config.yaml
intermediate_size: 128
hidden_act: "tanh_gelu"
init: "trunc"
init_std_qkv: 0.0625
learning_rate: 0.0193
lr_head: 0.0124
final_lr_fraction: 0.0
max_seq_len: 512
Each number is 500 + 50 x the weight over its row's rms, rounded and kept within 0 to 999. Layers, rows and columns count from 0. Numbers have three digits each. The size before them is the row's rms in percent of the matrix's.

# layer 7 attention output, 64x64, rms 0.32, rows 0-63, columns 0-63
109:510560445473394488492540554489561496409554483552569440448420501526443506448507504554469496530508477471538431367535497460547538566533501539542475564523569465603490385461419501526529458521462474
103:556545517413450536522537466503488522452529527463508514524545541444521475519533526577545496523533475511493339488490518485450504493471503611577565575532457432559586546552523485404494632498437508
105:511522458440531490553513474458543448474535527510522629487555502496513527508472491494522520517551405542576584595506593511481466468518590648479528499521567472468574424571430441447536537511487462
109:483516488542482471495513527524482417569541493495465469465470516485484455514451518505503505430514459519451429495533504453470420502524482591458615422467323433462473505577431582539427396507464509
096:522431535415528555515536503495539473495543502597467559513599503513479499518522418572513535477508512553557530564551468509475587429407572538529496568415479461470535503550619408447522478476446569
100:569497485494429540488522501552501539493466524524532473464570478503444438509516462511537515438408571453431550577569402437620530523510440504552461509533520536470551527470512489401477477407372443
091:506549422559581576518496495454437481585469487520483482474516526493466512491452582503512494480523520453558513572497489462571450464481562479410464333433443564536470593430450526548560480518498428
112:538534447476527486457456511485498509518523452473508492487450477471455534505490469515466522444521478568426502489445447461417563603555535619534583528513425448467375472481506553540475424466421640
083:503491531454541434463515488457448530489493491439479490456461506501474546542547534500474486514463582580457509489486549531495427567434474441508592476465374479478421392523438446629501557552614491
087:499478477447433490470573530503493557462494478552425449505548520527434521552447499544509534471504532508568504539466455519509491397448591640493430438439424521476508455363431463536421486500563487
126:548471523442506481522512540484521536475469497563468523491518513456499480545527474485498544504516491439519594638577461409454469522560492497425441573608488506457542570393547500610476502492619546
100:559496508510480419416514460488501551457434572505518495435498573524435481447467539500518478495502419554463564532505582406515532610506519488498589520525392616554474541447506464445502436587536488
111:521566551457451524511544539480472449453471489459484456515511531466505465495517502493538484502450462580423426531476470591494445474426409527455431423418556582443476399581513402490403492473579479
096:504519549550542536485490437502469504514503505511505485480465467512483464500530451459515508557429529419488586462541536651562488525404386555464445491483478454390538557514437538447430553402503421
080:491430476491469476517558572452534453519424450565444538485406519502524475518516453516463498503484545577575472476522542473481516383589478463469437349537480540446453416572541501575477540492443454
098:493424534604577466415438455438513454523436474468541471480496464487468501485452489482441475481537468491492555452547543509547616613533468411478479526530407402552550490521503460610434497482469488
095:473532527437525482512453524544564513463541494510502422465502540557439463522593472501527528455456483484474571419406489440501488510420355541427420496599463525492489482428420437574478514429541484
111:526563504517432509494540527435476532509511470477537441499470521430492504420474545462509504462484467503587435495485520473518462442435532505330425448516537559559520531423559590442494515519478653
095:542531439563499562442508524459495450465433472483464561441501456480554537508546499539519522484506457506519496514426508609539582479634578418492505443522514491466448494385522472538506634540467417
100:530435457472616515530482530547552462489536475526511483480446557545513499510497528516533511549539608484512451548481507550531475544537408583483552609501415390474493587418543505451602517467500582
101:567571542571522484531493447514515493526458472456513508505558447535525432502407495487461511487539466572585464411525576528453504518468594455473613618547590495456484640506490531497497472458520480
098:621494515500522495461564509536478514506557475571463538479467509511530478546503525496530555487465521550590562562590534476559399492374449452496529405555527489443552550550549576472559483550437584
114:440538526514486561537530457488452512516471515516467520515522434460529509566507522522466521537442594556445577499418495601663525462433559515503556388499529542501455423539584470554567538525523472
103:506512481386417479501485479486543457521518468525501526505510473478571526466417524503587540445529406582567400483580532441440503495481509515484532434529607549443484435459461530596482544586450442
107:531536456455499496506473412513469572501523539533536539478407473490575500496481514502543490498494432582551616482498462524446536551454423627481531396492488558562492545469400511635501499489452480
112:591536553524443453511563468485488492496508488471513456448582489470482463489479451557504513495429523499503530544495565458589565425446604474436571527553417509454489383582462533523475488499356475
085:523480470538551520440559521458475441484471489464442492477554548485518411587473476470498535516507441571597601552591414508573548456436536544457472547499488547568628568549484496472505575443494516
117:411522453478513492514446509460528512546507461518532506488521493492454474468488462453467487529541574494391637448423517461486515571482533514402498534533510616579573474501524415456619461528418464
095:436498487535493493526458537455468473461488448457526489461509469550499500567521451475457548447483396461547582434420581625525480658437518582507513574519487530523546494563526483522406487531550478
091:483582547433499527555489518456448477516461520494501441548492539481488505463508539499503482484522399487605501486417506420496518476341425478543530505670527465518473504479430525456563505511469588
104:480499495507530499525526468521507576425504533557536494482430523543498514496508519439434456487475478424600502566446439453386464466438561605625532507558423525492467571555570472571490456477497417
091:560448478465572512541504477494477467516527530503496491497411477590560571556547547573478443463531467552563347504497568493608506577523467499483493556472507476574513556582485577536447560475552437
103:545504420437511525508522485482521510463440549559414537492519438556477463540507536389468514500497457521456552552592529475487562470465579511499551599393448582439573624549469473512512500552443504
092:492534512492498507485414473478548466510496473468555423553508514435487545444432462504497530524538457559470500453296562450520578555497454506453442530587503479451441494449392565490538541546512536
099:502498550509548510454460463466529496475500445534495543474422442547519490480459570463533496403528427523484542375496403524489496501484470528572428535570500469385401505410553490536504444610564530
100:518537528436479572510439504503517529518498515536490503452519481504453528492525475557531477508542478509375506408510473439508600534496482562422496482538463468486359570438513485505394578409540625
078:478467494523467477525486466466509490479534439481531471490461462507546477552522429560489504482496570523468555478439431580448518540461583518441529420523453519360461456663464577444561424461527559
081:464557497482477508492547428512482507531530493496501484500560480511494491502601491520478482561504554488636478468407516458559452465453476613525525496404472481583559473462443540370481593443401474
107:470483443470400528540498489542510451541485482488519553492472502456520511494554470523466468545555541495532488556462584474444515555631509593504474459476613515421496519472449468460520493313550560
096:522537473476483530481478454481509557532549503489523483443474522583552464467551469420509542509489461525583535523427521554377414452500514630459544446456503649507448611497486469473520457487430510
114:480470466522506557551478441516532491546462489553483488578525519589543471482445465537556599489488453470484567499544480542490553474539399419512464452367519519541515458449545520436501595649512459
096:501534512483522456510495484494554557532508515522491486462560541511486485521517503510547524498470517509483366467468521486533466564414572547313562628476474469377488545457509446406509551541501495
091:474458414453416556503491511497506489462530515512477483484455528569505499525471539483561476561524483550589420439474578467508412499489414458522550475558502438411523668510420491491480410502576502
093:490447567540472416518531521522519527517559493489489483452588501495528437504509521520554475497505533521568483385602454532517502433318422483453529518497487382404539510455488441519467502461536521
099:485527517487476595494507478518547575507450565573475489506495487489464505457525488571498531485504442525561425431507453322470552499574524418493576425489563453531397541422553479557523538457486466
106:510517448445481568512546512484464483491502502409502486518517570448517517516555555514488499489512410480486421613408553438638542556596516525470490564513498494533534528513384402411455492481461494
087:496493539494579451415523461490438522461575516505539590519497513418497464446569538622549553487479528548542503493490439467567570503432407543613478508490503471427557483484464586535604538482492498
109:578541484434479460487498554478493508474432487491480497498508510427528515561458457551535510542457506493528589459402434514503583521532522505518408516564491506458527387558521519488406618533457651
122:465496430499426429498512478479494534484494513539479508531508446471546516583434474548470428435501457529424456473530457541445458559485482580457504407461558584439681445492441467568476500455550506
104:463444515506476474444525501461553546494442530527504501447451455562507532488501495471454517539473427436608504487530572546507500496523543601507496541585482390408402528534442513557486495513421656
105:529421523494573522517497477428461523488513600525468512499513499468504537535487430456499433500465509495452614553532388545554458506453547519481524520489470530593572561601649491510420541503542441
092:544494409423493553425551431522520456386542507481433544543506492515460488595496544476507537485579447554511555598537467489596547524524498545467586572469608504447473525519485433520510539435503552
116:505503513495455467510571575462519450523447439479500478492520518551504505557458419496498534556467509410562596428380592617446477413539616530435492528485454459505536468442566490502459478518490540
095:530470528527556479494550476527518479527481501501512443476529552485575462467408464561508483563435517489652427451460533493483403477485489545486518617481497457412521528391503502420497584415556453
098:464500527508552543466525515500497428455496498509500527502496591415511494524465474516474480393513447477522563664432595540581523506559513442512527517545605548398550475500425451547477554507561522
094:561506506523519545571519558489491460491501489538503508420453487508500514488509441556529500530439467501504537471574440433506485504592538360578510610571543490475338476517592438471511537533536555
098:534413474527364565523483505522554528536532502546510450444597439501498477530445437539443539519543578464515443473522561478574541591545496415489622409466435554494499510533524523430480536489490479
095:532428519512519510600545511579543496487443503449509410569469560521506473498480451458453508531487531561438512460394497558447522563539552448431467579535559469492427589646548528556498517484481533
087:536452461526494488423502460491505450522550485496514447498490417542518537581584547602534535534509464503591396471500558402543397540498497541489542471414493434547507415454601501501561582481511515
095:429419484496466584484464523569529472489521499513521457488500486460472535435421564520469512488538488512446476460547520479501556604609518476438437481455468389448552534478562536560429482655502556
109:450527543546517557470507471521488460549434441535486509535471513551458509521479489473538525497512506449525594499444626502517559470604384480502526353372563474508501514557555537498419538548509532
083:485485477552488463498524502490466526396464506499424463441463496491485444534445478496509488463519511491411456507535498451527426535533596547423488477530314493543414412440500471471505549601567450
085:523546555498577536486440396480482489486533451448503485488440435512472465455504455468515562495402473451449558474519539585593533573471431494448513601419430423518484438447550544460474437438432506
111:462529528506492502532426452452471483520465505517456529498516512421495532492414454530480452486530451397547467497483418537570562464527559458546545440646399496443433454565462483570500505533591410